From a checkpoint of a small transformer trained on Wikipedia: a variant of Muon for these matrices.
Each number is 128 + 24 x the weight over its row's rms, rounded and kept within 0 to 255. Layers, rows and columns count from 0. Numbers have three digits each. The size before them is the row's rms in percent of the matrix's.

# up: layer 2 MLP up, 3136x896, rms 0.0249, rows 2977-3007, columns 224-447
# down: layer 2 MLP down (transposed), 3136x896, rms 0.0249, rows 2977-3007, columns 224-447
up2977 098:108136176161106143141126109093190128126123121125124125085133135145097150191131137152113135116085116122156096103145164132121161133178131117124136078110129144142136104144134120125118155137124081100085127207151127105129118140130131100161111127099145144127138155092112158154120148124121115118120144144094139173136080113098125099153123105177138071080144136133111091143147071125140129138120116104108167123141144162146139110102146126090132142112106105092077113154117134121141168123135100148100125114096143102114115136149126120089134104127144136140102099128122127148160122126162171172147099077145168137192094146102148099145107143085173119134151109135092119138078157148133134140148
down2977 096:150140140110100128100127087119125141114137146153123154147133108070087157138159127166162129135124134129173161088091126133130141156169159129169078162147106077115119167095155123089173195171117110136135131134107116103141126143134131119142117122129108084145140177137148085171115119140137162155128147130120145129145166116155121140142139114119124130121119126121113125121131153119145149126128124096122115118098132111117139100121133173168111117141147161102097132119104143133113148130129139102130105171131158121129121135105139090119128123158081131122122125136132164135138116088158127117084144133105142149100154118124097179120098134097123168129152115134124103105150159127145116111143
up2978 108:122078084107098092114144139113150090090142117130149122139163163147138121107155112151147134095108139129098132128114137124113137103121130166142139112130154092133123149091109134146150107152095173154110151172110131118138104150094124166109155139117138078108100149105148120089123143068110130113150120136148139082134147135099106145092164085122127131117120137159136123125117103111145152097094102103135141131112093130109105109122128109111138134149161103110117090134153124148101152130152109140123193146107098125132140128100166130166141145110098155137128107127068155121135136107131110117091148089133113150180137152164148147126126141118118117158097140126168094137146103097106100181149
down2978 105:130147142128137109118101112135087077147131090133145151169113128107124115153090094104149144117161108130171109149103130102114124135150090158126106132144153123145082111112142140123115087132138160148140144107130120102147152131122138108146152097092098135074138119118100115157168117152161128101111128097121146074105138095128119150109141085135125158083108150148128160116116113166067099139094090125069130104134114149116110140116145100143119124088136125156112126128105120134160136149112071111117151111099117088112161149068110105109105175154099128110128127086140109139108165142133122129129105151101063117127101136134100109119126086144112124083079147094119133116146175095095103129141
up2979 086:131120107136130135152091157145107180110123133106136085137146116150133111136126103163086103121118154079164103116154097093100111129114105134133123132141151083163156117130104147155165135112125138158170131073111100171130124135109062144123112099127153155115127109139133085142163107141123135108118103169118125108119135105127122126155122148151137137095112120121115172144137167096126080115148098102140119095106139104190155118117139143132075107108147134137138117116161167070084128132133153116136133073150114115118132162164139128135155118110162099126120141110102117139159105129167163114120145122135141111061130141146097116131131129136133102088089132120099083119120070106100163158111
down2979 090:112108117146159103126110093168141149110130092128127130090117113146093136134109117166117138116085144160145187154118111159110098169149098126131139142106105124093129130113103132126176154156128104160130152171134111120165087148162095104125080113125167162141118160101084126115156137153139152113119153126160119142116089119124145157171103116140128132124099167081110107150189139130152162109135163170127142158146147113144169140141088120135150119131146175114094144136099121094146120124109102161141151101097118160129134135141145114104132136144148131129142153090111116183101108124163156154164147122167119128125107089170144116174128104127119117125135095170151120100172108113126173135126
up2980 093:176123126099162172131123089118102149130096136104088081134124164151123136084152103123079130155106156105116089111138106141110148135142125118141132110156120096118105158114105134120113166094101144127048147125171144162123064126148121122115109157130137127159122159182104108116086102123149134149154115116107161163120128075134145102181098094144174178110084150160117120175129117132164080093125130108104165156079153111116111139122118138133165125087125128168160172098062156163181116137121095123115115119141173144124131127130123150160104129156118127126164150144139159101141113196135140115140162129135137142140091118099103151119125150118115125137108110079098121126147138115129143169108
down2980 100:134106132102120145164090096142130122121145145127153141114134152114072121112099149139099115137101109141129114150156147130098121138146109092147140155148128132139103116182114132108122148148092157125151155137105110107132167152119134132118114101141151143124143138141105129121143163116161079110100124154134110162090152094145099165134138124093147137172160130164107118210130122179134147165102125108143115183123118152151123130157086084107115152113131142130146164130150134116150122079136096114146174102102127158111095100130120139156064131151171140117153128141110136141113106110123096097124165128119129135138134155124184157102103145123081103150135137118140101122101159135111137154117
up2981 088:145129115103116066112186102130124107137092141138124170147165104092099127108055144136153118110142123151159166111130143137112143144168128114124199160120114145108104127096068157121098129140085122151136098163090116132120110147116116104131140148098112121149123142145135149130126125181143166124078141147085151162135137140116125112136120122078088129089107149111139119107160117140115130149125145166110134102113161119114154118158108114169111078120101111137150135114134144159165127165110128124159134067142129140118091086155115067131147140128115117109104133162116110130098089136149080133125150156108114125133128141089107141140115104121171091105130144111105125112134152125129123120120
down2981 082:122121098155097094115113187133168120145146111099081124138090140142106145137151135142113118146129125114116109097134155120136113129129163124114126107156165128115166093134178119146172114100162158135131128081152140125115147078081178142106119052134141149146093174143132116139125126140172136155185114134129115125133139131137129148171122141152122146158137145115111120134132174119117147072117143118102112107159134171156110118123119130063154138162148101115108139091163119100152112112136121124105104172150130118108134119140125133128091122111128131122140083155154158105171149151145131085120123134174138110074114112147129118105116121093116127082140137148122141135109128127108123104151
up2982 087:139173139161097142139097113134155085149172136122116096163107160128131138088152147115158141160150115125127076162127132090119159106128126126132108152154112129144105131127107160137153116130116149119121137163085127115106104108138134112153160127136139158144141102089117083126112129072136077136134108122149148129143104147120152143133188122092179136096136127108127164132093150116144115121102123133148122140109125080112149138166079157121071162101108104116159117147144099108131145108091111135166164116127101139143128135101164122080138133107125112121169106100135139148122129153103160126166109075115103120091128125125104108119111156143106150139139105143126159139115103135116130134179
down2982 093:173158069143117101127121129123141125102111131163129128121125125153106079140110139123144135080164095133109138122111127111102123115100175136148092158078101100133124118124076156125155146070136093118139077085109140128154162159127117158106116113081153125143139156137130155106098162155109145134125150094138098080145131155160133112104080128121098121110158137154169161145153121088164120105135134147158120145140104107150175105129150103138165102146117148135066167126096108102115165123160134108119121144163135090132168116151059121180121136124145117140119098182119112101160127139125117133128172201178121146110142133130071138128137117140169125146127161106161131137133128127128148138110
up2983 100:129115148112123133137139080091063153157124115085112112105137132135109139135120107028140126124126143150132113146117127151146121123157124128089138102152117134122116124100081127136122095136111139112171067096113130125091125155138105112129137108147153136126159125167145131181137115158160177130091115137091112124160149117122141107150151156109132103134166147134120125152125141109137124126171143138151161151126157116141158119140170066100168116131126106153120133125081088099109146120159169131107108121176096131149118152082104134149124143137087082128123141090103139112157113132123139170090140159139135120133102111118120156086151130136129096114135066129156126059127113077099126095110
down2983 106:148094139124121108127177125165173158123126105139142118086097090110123173127116152109102129166097160145142074132152126063180094132144149150075114104145071108110127144141130112136155132120115145096110110119112121116146147105144116138111112131093140102113125144105174139114138149141097087138097126117096140109148093141138148125131114141134073181066112090114134163116064101137108091134113097115158096109083116115128099107131124127102099157124091152103118083104125114135131121147100115086126123134139162143122169097148098105134140118120085135121158133128181125132154112116164130132113119127087146109144116110163113169147146133108108148137142123125166138200116142159122096135129
up2984 122:115168135139081102107135121155113119093122138114136096139132149118124114097091114166124138143137168114099122141117101121133161156133100127113101162159126114124093135109118110108145160144128118120137169136139103132146142147135133136118122151161103117148117110133100118116101147159117173122132182113140161138124132140139113113163114115121144127135092113132101115130131167114122136087140149149121098102133154095153122139134136147122153102139120133136152155133144109100202139106092126126161164154130160192093126092093128140131110146135103128128119149159073123172110099117117138146122100146118112145124137129161097107155104125144183117119125102117125110087111132141114134122181
down2984 120:103164139172149156117138123140145077069099109097105094149084142168129098135129142124094125150113152114121119113136142120118127145161111119113087150152110129100128104084080111135146153135135127104160162134129113119156156119112106145106139144139108156105135126143112136152131145140166148124146162143167145102133135151125116135097135128140186129121107126184128126129127103130140130111134116158162123093141127072151117162137095122122151108118163115100159116158141117060110142125128110090151134140171171154167148100121143126124092161101120093145085179145151138136113130136154123107103132149167095145069167199152107143138120130136135162096101105093133145102122135095134112145168
up2985 112:126145159112111106153136180143120159134126094158140136180134105068114147108096139119149135133140111118160129128111128118108120136171149088138123124156128084143124139137075136100135144124085153169126169124076133105113079136121138129118132139165122107076121157075118126138153149104165152137120080100139081094131161108132112142117160151107099114108115162130131120127166172109096122107122149121133106146086129157166163174142118158093154093095110124110102109062105125111108105137159111152087123126135113132146149119157086115128110134149101109118141192138122099162110093136133119150126130131149109131137092134149085113108106127145162099116125103113127108106115142109122135113157
down2985 113:125055159144097097132198096091111109135098139107091093140154124162138106120100138095154128139099144139130108134142106132144172121125137123161103098136107131154147120132171147170108114148100160120141130109117132152114144135116140124157130112107148192133120110158104111152120115085111100168138084145112128133107154140131088128115141156141115168152102094149132145142193127133107130150142099098105113126127121133146166077102121192120126177106122151166145139135125129131133118106119171109125121143114141113115131127116122125102118119130152143103098134109159089086135095143167135103166153146161106174079141152133147169152072126120121122127156164122091122146137125110096106144138
up2986 094:114146113180153128100141155130090163138091176128133150131120113138080142183117129141127151121123146148110121134136133159180115174111138148107149077145119154150103151124131162116111143110142097150092125127129121137147163127152105144130119122114154112096091109144163133138146157139112108105140149104120118130162134131092082144111094084074120153089137110105119136130110154140118158092127114107152159101124131084101145134160146089114147136120092114096102143156132128174092127143161094152120120128094119125107106134138120096131136128097100112189145082159118151137087140139122152165139131120104144114107072140156151127142127130143112108132065139107090121142152124139142095101140
down2986 098:126144162168104106166154113087131100124162111121116110122173108149123154124136168117133158141150136159164126108131171100135131075128171144155100137150121103108106109105172139148159136162162155090146132148128112125111186167118112144136175108082124133127129157104142152130131110160120093091171088132154155130148137166107129137107118153160147108109134117158106160121136111171088098104119132127165150149152083095104150154158099115113128107123175117131150168134143168098148124143135127082101115141146147111106167140123164117120080114129148087119110129119121144177134074138133142143134139147076101074107099116141122133094109136158150139121119151132154128105132149135162124141121
up2987 111:132143093107107106122134159138155124153096119138100143174073126124175129120119131094126093136113126143117146142135123138158138090155123178095125121148164132150146138123157120116120079094153089131117174100133122116129088156103115158098068134166130123114109142135133195137118164100107195124148095145142122147076105121127146098083116110161157130139105150089134166110151130162119161093136146138165141147168123088118131154102129114131120122140131173134139117104140116104164133144090128124150172120114134112127114146171130138090082167105136131141128120126103107132111127136188122169118086132127132128109107057114092133141127111127176083141147104112107153152116127087115167110159
down2987 111:160135155138131128149114105116140135107119129114151119168151127130164167086095134075153060110117143112107133102135150109126138120176080116090123109146140136135139131163117181112175159134184129129132145102122110164162108158122137141144132136143131148126109164146115141107146097139108148132083109115118087118128126130124137117170124121136135123140104125120140146133134161183111137110108150159142136115176145096148143140116109103129186149167130143119114107112082110134108114177137104091115188157144093097116111188149115120117107149103146123140125134106115090145126117149164097147109129122155148120166151110108114098127073138115142168119123131104108133154123113136126136125145
up2988 103:117151146156080134126120160141136121106140171128113135120160156121081140131155074111146113073116118127114114131138162161145123093141150134151200162092117121130138146092136107111128124102133134147137140137094111130132116103112143112129158140148140141155085092085115158143153111091152158154137145064177165145124109118145124153090135158135160133151113087120159115133140123160133118146146105106146149167137074110139179111101116111121094142150101114151143157146158139136139158116139091169094183156125155091115131113148137103133118093102125144089163169088129127132132106109152199162162137119147152070147111121151150163121125114160131167142155138106121126151073159140101111138112
down2988 101:126126130196106108129150139140107089152146144107127096170140140122145165146141111134161130119142103150135146118142104071127104156154134143129161134111102136144125117137111156153112076123137146092112170153100133118094143132127127123120142125139173068146152171121122113107110153154151139169166135125152157153109116132089142110144116132113106122151129115128163120153108150103145089111109054103119136167096101092091154143137111134153106106112109102175112089104156089113170096090127162135129141136112094126173141165132113101091145119099118124158134124131122121168116132127159114120156146150123144079155080124146140096138157146115150147123092119110121146162136179146167148124102
up2989 083:117130141138132116112101128121185134150107089124145146183111146125157132107159119131128138167117095162141111121157152108143131140097124110160137113102146140119117174147114166125150122134125159107133129092143129129140170117095120107121111118142112157121184128174108118149183119079126135140137134094119115113126160140134106115127128132095119160125133156156114089104125123153152181170103113083123146111100093087094150137140131169170108152112129179131090135105101082120147142128119111137128147129144083124136139134124101113153152130117109159185168124124100193165169168103133075124136120129113139129091161117135163102096166131138093141080154090108094147109067128107144144136188
down2989 085:121090131124164144116131176109132126094082095159121158112131147123130126140140152109109172141108136145132104107127098179129189089137174095154121107143180141074089098120130130181118118112148083146128073148152120107112100133127073118113106129122086149092131120108146125090143124153107117136089099105108130111139168111095136127153075149129136148146115097131104136130123106132131138113127131124159106132155149165112128122108133179091127128122121125159158110096169123122130144102109131117137113137163137133172134128161112140166147139115122176128123141080134131132125138135149081147103177125101130125119167107151132110094077107148133116129130125175135134095147125149122139119165
up2990 078:108126142121133148118119129113129118149116133135138092070146055135117088133157124135164108135136121139106107141143136130131140150100141105128150139111111120142100135078115149172150143124070165094134142122129122125160098121147161112127124098136150118138122130119127120143116092145122122163144131078147158121091134149105135131112130121127144126134069129134111180167185120124136103086106115144098152099187110106120141155123136150097153151061132139136113172125103182140076124137122141142122117114125119164134135125189164136149113156141123130132156167092144122139127121146154150098089116097123159157103086151120114091085149147154141079145149111143140109141125154117134102072104
down2990 078:120134108169105182143165112114129124162111144123185127137113153136151127136141092167124171159157158124116085095145163106145150108101159149144076093106121145121133109124131143176086128116118151111147153134176084158106050130139132121149108111131122153092144117110124094141066120091141123160148111122140130101121141113121152136151150137113112116163122127123136085153133127099143109171133125081139127163128160142138162145137080160137136141123093105178137110112160109137098141103116149056136149112155143128101155115132149151111149096121137104093104140141147098147106112150146135085140100152101131071143133104160136158102121129109168157104114145164147151128135129112159125132111
up2991 032:121154151144180162102152185124111155127112092111125126137136128154136128110091108111142103136181132128161147097164130118105104093093165134147098136140175098090145137160116149135095147072116093142132141114134144097111143151138128119118115112150128063178093113144175120128132109139154107090114155106129154132108136116116122131133125115099157126146128135112152106128063091133101085142164114129123154136121120101098157135127129127120135131126125126100118106119137122115100119155098123145123132122107183154156129169136158085145136091122104130126157107158157138116072087104106170112111151154168125152106108142121092080104120156106113102112155116120139099127146077106183127136095
down2991 029:146118072109105115159108100121129079109142167096121136119111095100159125115136132157134141128092115105083126122083104136103126118166103104089176093100045154142118118089147110130160132144133175127118101140140122166145140127151111130132148124105096171091147141118093149120149185065114172136120117167145132130154114096116131106162107143164131135100171157157087123119133152134136149134107137156131106150132129174152140137123157131159123124127132136133145124110121149155105134124129135099122117121169075110138134097104113163147121140117158120147104151091098115141188166127128102170138111086108144127140164076161135163152129093139170146126105152147149142131119194153113137132142
up2992 095:124099111140126144115100127097160134098132160114140137105096155123136122098102107103110113141162115169126130141081180127144171148115135153127136124140145146139144107129092121125103105136151117121117131117073106126070123171154131115095155096125096131117074120133112111132164113133139129167159164106094123158167147123131088125113167149147134089139110174104189177143139130127097145142109128112131130120168167101121162157158127155103110134151103122131139146124148165123107096144140128100165152200105135138147132103138123103108144127147135154103138131108130122144138138147140155113139140090117155148095113128094147167124131143121127110135125106130117113088116159107134127118115
down2992 096:122119130137125125138080117148065094108113117109114085145118133148087116116185097126168126103130100122124138116147146129135131137114112149140134083126118136110109107129134163107159120122171059135135111137119099178135148136171130130120129088151126142116115112133107115106119146130100160143082128082167117100136133182117114092136094122136171092141111131140143143133170163136122107106096099134085090111118127124126141141114123098122125120128123148116129170167178172063102090133137143130116110119139139129085140126142120108118108073139143122133159081121126113120135137092157128153093150095152125113127098098155152125156122121098167135112144133117126095130118132154147124138095
up2993 049:179118130164120096134138125144100141102107109149127090101134115116091110119072160111127127152137143102143079116114067115157127073111171129120117154122140098113159105120115170144109170170103138127081117139119157112143166109137126134165117129092106174139099112118153126135150149173143114135107149148120111121125208141110135149100102132112152171127084087173151138103119154125136132105147102116121137131103124152146116112117114071100147158098112172102134147112125144111102114134127114121114099106161081105157144107162109109130106147136148156125112147091133148120145077132098135088141111141108130130100129130136163145118109145148107128105116175151106091098130141131111112128131
down2993 048:071144140184140137111101089115138123136147159144119130130127148097133138146129138180121113090095131150098117114113140106125141159183126123123135104107103130152136134120138124110124128100163107132120094111143146137112068134099141152133110120164167127101132128101101141122152161121131132104127109123146178130101097112130155134154149150111108129128131132072133107119115095148144145166087145136175129138128149130165150121124115116149118134094165158132119091147139114162100115146111171085115140102113135087185127138104130156160165136119106141142137127181162084134128163083144084156101129102139141116143121107137108153111149141116120132125173137082149108168084099135108156145099
up2994 117:158141073126168113139118073156110137108124115096130166151141146100128115150159113145156137125163167117139148106153187129134132149130116158072110115140105079172164062136149155117119089094140151151115091155153178140164122123138094145103134144167095137098160135122161140157107120136125144101131121088162099133174141132114131128120113136118139060113113162140134120119134123160155171144116076105127124114157148115157145140123121126113155074113102160156131144145122133130100136160120127178151101134102130095167087109132097118124117187180119094155150158148065165175131153137149110107116126137116128078136099126145147156110167110133133121119135129119162171121151149149118151153153
down2994 119:111124133094187131100119114109132138127127155116132131135124131081122116130112132128108130123164106126083101118138145124102137120127123161130118125128102085149140137095177158151123117131169135138113116153113105172148134111111153090109137136134095113116124158080148121099143131169111119128133165115114149136115163147105091102124083133155168182136132134154141132101123143142122137155070096136134140118150114131155125095155151131150116132123127133131151091121143124137173113158144111161130143105153161156079111090122130102094088135100107098128101150114150140131109152097133145136133166113172105109148121123105087146149136120146140105120113140087141123088137142076190132126135
up2995 101:153139142101136095102167134124145117120130126111112156119090108115148096116114146065130105141128125115160119123130129104142117130141178169152082103099118132126111123161138147181161092101134116140096123124128101137136131151146146126087160157165122116091107113130156094140094123132089116132140116161133116159153115147121134135136137150136116125084114131125123124159143123129140141154123133165175112107105121109086150163094117125114148090066167086119162182167176141117099140150118114161091087127125151125073131119073117114131121137087111091161117147128148142145111123121152141120102116091121146134125156103133142062140142106115086111086108104131166143078140065115122135145156
down2995 108:124165132072165139113163130118110115113137148103157163139120168082101136054109109143157085118100129136088143112090129121110078137184140153121116087117122092121120109097140158170182117143098143128127127114070124148129149144163145111119143153109113128093114147144145120130121157113147173141144136119129144077134127114125162158151143123133122130119118094146154136110155099125131139149129130111132142127148117176132143122078126103129126132099138127102134111157133156145138123168149100105111145136137108098139159101150181138116160130153087108133059108147134100094136123135129140103124140137133156153126114130134136138159092164123143081147157115138174112111161083108180127140087
up2996 135:067171114121120154162091117157120118067133142118171162105092164098122123118129131130112124121119131134096104138101140172134110113156116151121157112131098134079124146103137121145106131158099098101087071102137140144161124147102132122119108080136142108093132108082139117146098116155122151142102125144114089083136144075151140147156116131147131076093128105079131096159155099149160131141114074131126131142106132152121179165146118115191149134110134163106127130122116124130092115135151178096160117138068177129100115124117147130117104135138154134139112139148135150134149098110153133163144141110164106147133107126102153155109109113129159131113166135064143135098127134136150104138101
down2996 128:089151121124137165177119141133147108134132145164170149110137183126140103090136152123109114143152099144113110092127138120125148126154136115102143148107106159141079144168096122116076200158127141100127102105105144150195131079091115135140085119110151125129103088128144113155097134137116121131140098138108134146137141100129130156128107163121090140140101074118125105146163120149142114140109142131132157161147159197127179142137119123151145101116085158204181137140131126127135112123138143116148111131096177152134107094100129125113112124137125112111131114123150122107099104151093110151147148164144127149116157140115099142126125117152114128133110169080140145070162134114116124110112
up2997 127:148145108127111161152114115133089093144099111149127146110160138112134118129103133136127147101112141083123159121145088107150118119167115098107140112173126132085104147099137154172116091134097117138164134091144108121116154151156145112070116118143182140198123094117114117143113110098150157173127127107180169126167101088157133143136147126126134145120152149162154148138160138121069180115167142125104134139118154099127123142132142153156128122115127118121148100120145138093150130123109105115137184113112130145101117109072132086093129089115151157139128141110133162146128128116095152100167158135122153115114111056154136120126134145105081117155075152123175121111118103092112131150142
down2997 123:160101125128127117122118127104131136135149163115092114147114105145148131128122126142136135123090156120168127141112184123146139098167159143130166116134129141109093168129159088117101183104154138137158117172100132128155116081102093138133080084080110109134176124135110135089131126102140095122154125132097150130084090123141154116121088108159124170182148132085123129140092172129158120122140153139144114144146126090141148111116118104113129150153095088143081101143131154115122134139123146134150098134156127090149089144134115143126123177140138080105152113105119104129108091129152118138163140157112143105103113183159145136134166135133114119099140073116147153138140140153148124134117
up2998 094:101105149133144116149117146122099098159132089073139068119132087114096149137143137127119126125179109139163126144136127142138130116118080136127081101123148147140143157116130100113121111150125156100097183138091131146117088093160098157118155152130178168136135150149071136113092120122134120136177100134129146108137111158122076081121161123131169106178137126117119121145109081150124125142105098142106165089122107134123146122150131099142088152148120063136143098133165117174124105138188134160114098091123100087123105133098133135138154198164119157122126171132131106181141145108135151107152141190143078108149134129127145126136144144155113121155116154087116124136093093123120149119163
down2998 091:089115153113146141167109139148132094124134126126130120095135131133151101103110159117164086125122112149128145120119130169086146111132092143118151101138155119134145113176110177145092093182133126104139112111164162142119141106111110132136087127172151134085094176144118137106140112113176191125125086120098114100132125121117140114113106103137129122134140170094124156139116127160126101124116152088102118111133163132107099127150113139124092130104100106143156140133122121134115124096126138103154125124120141113143124129152166112141157124117147112162129143105138123139115124118176150154096075144113106124104140117093146119144150131132144126138136119097157118128142101121101170160132
up2999 128:145146137152179088107145101104143125134151131108120111109118127141138147130086141135187123130158187127126142140126124058121139096158138118148114138139118103123105154131144128109105096144110141113110165188116117124131114170148129061148128139150147104131172141115081147151107083095106121155130077111089152140154117144176109123157130128140138157132124108110148154130119128100139122157121116082103144109083114117124118105158153129158129106149162116121150087101114087114169127120100151114097147135133134140142104107139133118129180119141191081140136157165101133149126120134111116153127135153154126173155128122206107143118095140156114146174097113113164170156134114148148146148107
down2999 111:141112151123141126113095143093130111145150150143109137114161175157155101186137196135121124125115166149127122139138109077158108127154141155127121108134092094145124115116129112102139104111135110097104142160168085130125084132138140127134129157115123057155180194125141140125089126118090086131130127105083147136173140102113146098108163123090160094131150119122113152128144085114114161144181127091122104133137122081147154107139119087132141139163168085102141123099092124127156191127118110121108142174136144111118157128164133095091163148145130122148143126129110158109131137117115128094074146130133091132156088126097124156114157110113144106134114151106039108126155147153154171128135
up3000 088:160097137109119117101112115149112136124119142152100148130116123137090132106089089150152107123114046107133128141154118169110093132149152120116109117137146128065119089104123103115149149163104116121118152132121143160129155112144141148124096091125099191135124122105112132133122094113197158156121148100108140102174117141135123139152115201127159160141144099150123136115110122134129127080136146171147082136123111183146172091131133150113119138139117164093138124085085142120134138099076109172179080154097064165135124196107147133113172155121135139114108135162144131104147124158137110099160111127141102129138143108130159103111115123159133127128142127117104120135132087109136122129119
down3000 094:157119100153143156128096081082133107102136094130143099101145134162136089146115114119110163156156127109124121122128140147077106131099164090180115145114157100121129108114103099117166136127094126151121111151134100189115120126093096119124119111162128175150102117111093110085096118091158161157102102155126124109104114108113138150110072137122177142179118110113080116098128048112128144127130087101118130153130146154111123098129135138144176128127158113101120111132091175163135132118115142143173082148138169142154110138158113106144135129109164085112094153159149114133114151114123162128113060106081122134136161110139116170125148072162116154134148168135143118091103155111129165176125
up3001 099:144107142118131115127131096155153131112118108127117143108105134123097113148141167125130146160119090077091105094115121150158143140069077138140085097096128109110138075104158152121141143086138128108139150139094124115115129115147153123143136075081123139138150101121130147177106141133113136159112147098142103125079128109094139149126144159168118133108109146150096148130130116096132130161100131151119115116127114151109111134133141129116077160155110112080171156112060142075111169126186143146103126166158147082130127117117111135129080106128129131111139136060122109139113099126105168114100146130116103138173104132165071133169127160207100134125168149149122106134122125161127135106138
down3001 096:166126162164143142112125127104124139178133130149098127107140100145106170163104153124140128126142086136135113093094110111117090101127094128141153161144102121071120164106140133172103120104133155179118157103120125177118128104160136128123146091101161121116128104153117123135137138075126151163149143098137114139143130112145092123112119139130112160149120107131116135125150147135153109115107127134101147139173109118182115104126138132151132120063104112126199124161153125143113124135155125137135118154144141109163134111122078180124098114091118130113138167142129115138104134111134115091132137166141103135165106130134127092163051147143113133136124108133122096172141123163063128135103
up3002 132:149123150112166099097147131131140131137109139103081107142154107120127117177086132132129125114136122164123154147140141155123135142135111136115119138100118136129109149170127183134126130139148124109161107137133150129140146090131116141146124113127100091121124128139102148133131131159131142106144101156130128180096176125153111154129132126103078150088111085094123162141137111160133107127117133090151131117138153119134139113137171084168108134112105155133131112156118138104106165138139143155113154144123098118102106160154133167127138143124147172144116144119122122153141125121138117079083139122100080117117156073167116182155094161122119127142115123123135153117127155136089099121098
down3002 127:101092152121116121175111112121128129141114111115150133124104142164151130110068097113169112145153105109120132137127148132096122112130116129121108140126118174095114144089131164128083127160108099108124118113153169157140126114130167138128083172080116131103143101087111132118123142153113167072171111135107137162112161140116120169090119117119130105112118103091122144118171127156109128108113156129144108137155167123079152121134131096170114132129123106113132124119129118136125131145114077147125120130121121101148100122152111144134129154143121145108114115140120125130163093154161161057048128157119080148099122096146111140073113116114134114131081154140114095122110176136082076105147
up3003 107:101104135133096128118149133137186141136158091086131114097118127136153109127135099144139107135120124119118129122150100119130125160132148152160093109143141098167106126107120138129114113121156095140138075169142157138115107137118145137103133143105122091156114115151100125150095110112071135135102127070123108115125202120129142159075136143151130115117125160147117108126116154152124123104120174178191146116114129123105140105118112088163130121131117087131167111132137121077108135116154098127110118084138160159115152096091180077120190158089136142118096112134128106121126126146145143088139137126128130172143096125097141110073146136152126135071156101122121154120124146127137133122124
down3003 105:091117114163129132132127146125146164087141105157140158114143107130113072140098125176105100150124125154135122142085131142124097154111099093145112121159133157109163106146128161151096172157165125093115132146133126107122130093097165090183162121116151134161145137100123143106101157155160114099140120119105131105148171130120140129143150141126122095105147146130153073107186118182149114125109163112152126093086088141113135122130129104153107125116132136143176118119091121159118118114140156145147098082128133163129106100136112108121121141117165140087129109139173133115113138158123121113137111124177136119124087163118157101094116138091151108122122127117134173145119090146146118086128
up3004 113:163173127142173115133130120099117137115127151110161130097090121144132132084100137112138099099108148146167149146111138102182148117105149138143130133154095117178122135127170114151133134115112128105097097128134152108167127137119135130159133126145123123145125172121118111132099111117170144101088134113149142126113146175082104137130123128098123076150075108124127141113119171134148130140166127084149132132146145134122108089114082129115111106100128125165127118113111150107115113103090150143127151136106106063155135145106146131100123153150186162175149114134140101105126127142118199155084139132102124142093142103122087142105129129106129136114129050092156100160128127147138116150151
down3004 112:147147142138116129104129165141104094149096171052150139124076105156126137069095114150091095157134102097157133125135090107154164151123124195085118152079165159126122121171120134144126170164125109160127079109109195132124124093154109135160154122125164143177156121142135131119148136165151124137107088097131137146099122127133136119136118150112152131193118089106125149138127145095154126114185093096125118095125135130105093109164135128083167140069099145120108118144108150097069125121152085135134113129105127116122109144113114133121122139160152148133140150135119121135119115149104171079131161130099120119131126140135098132132085132161118176149152140133138112157104109105158137123131
up3005 097:113096125125160140118118183136137164097160139111102109105119156119103159123130111120142142139197137155173127104148125092115126098185120113088132132178145119097162128092116100120115153166167117150141097114144127114107120150129099146142126091120151126122135129074109144097106162091125139142097098122114150120111134117084128116132125150126144109106157149171118157109131168123120086110132150131091205149138175087139107133196096152133132127147093163140147112110120157125125115093137094146145166142143151084132117097175130125103124131148126132122141093128137130127130139133147130126134138136110145110132152105101132149137133127176124131109159095081156151154123115143137156155113
down3005 095:139123135139127108146086122176096123138146143109070108132124114123132094176085111133094196099156112160130104111103100153141132090147127101106115120134091161128118132162101107168135124132129147130128179125072115137122089116180123125155129090111144177135114139138155162114135097107144094095153149103090099120145135141109132133131168112138134162152130131118149161141152143164160072141146153112110109116135163121142130139131135101124085109153095133113129130115103132115094152175155075081112087112127159137151132136138129112151079164141143124113120146088127110083152130122148163066111121117125150111157136136145128120079122152114101117106139145126142115073117108111127104100080
up3006 120:153116092113169102140121104116146145182130138136116157088136152144147140138082155113141110147110139121104140104114126155128194087159110135136157098161095118109099126148112156113147194099108106107098121154097153137146129134120125087129138175121140111159120153132122137117126101111103161078103102155118155113086103145167140093131128130131146092136128146115119128135119148126152109149101156158155160180083141121136112176133159136112168120116139102155131171180095110126119114136134140103118112151120116163120139143138089176098149116118133144143141117161112104136101157115132095141161140120113168104155091107126121155108098159122107121143132135135130132111103092113162137111132
down3006 113:115114139108142125169148135118116139099123134150126141161161130168126078163128126138163119077147108142124155138124129129110072106125161123133131134131083121165130136092143135164129117144122142121180116101148117104148136168193133151102099112126128114134141146173150143103126119118101134163095170100077124112141137133132132117145110083146128099105142126088122124132089165153142145139131121135102131137123134133137115152113097129120152132154150170111168132102112162145135103194124108122132123131112130103143101129130083175146130171128132117160147129142129175143119162126144116133116114108145121127161147105152130103181115101097151106106102098118120107135136130113140122088151
up3007 113:166140151107069140171140124126135153125114140116081103084144126130153107081132090108127095128174126131134135150141135120139176156150157115134127168149155126168152076128135142115133126121131167117121089145140125138105136094135135115148094165117147102115118122113130142163134122162113127131150084131137132099106173119149155094190110187144119175115175161109122097113130132121104167149128143118129124156111099110156119106157136135120138106135097099160083114131156103139109136120177113108107132130139093115139116087138108128156144158155115151143099100089105119132179108119136131142094127122137104101097139114146146109119116108107124163135061144152105155101140160135102135151116
down3007 119:080149141131094146120086104124102100159081104120179152107143119107143132116149097158115125128123105177142119125181137156071144124081139140125131122094152170135151132118155143148129142143118084094143102115138095114125092163066117137193135142126194148142152120126120156129141138137108129134178110129099129130122139164115145158121115123119150115139119127100123154122117135122117148169096139122168138120114133161114130155134157130118152090090135149118126103137092110132137113101142149109071112157162140137109137113130103159138158119122129117113141136099138136120109132103114149143135130121080108090096161153083148088145162134135149123141134126137137174170204111075138148161086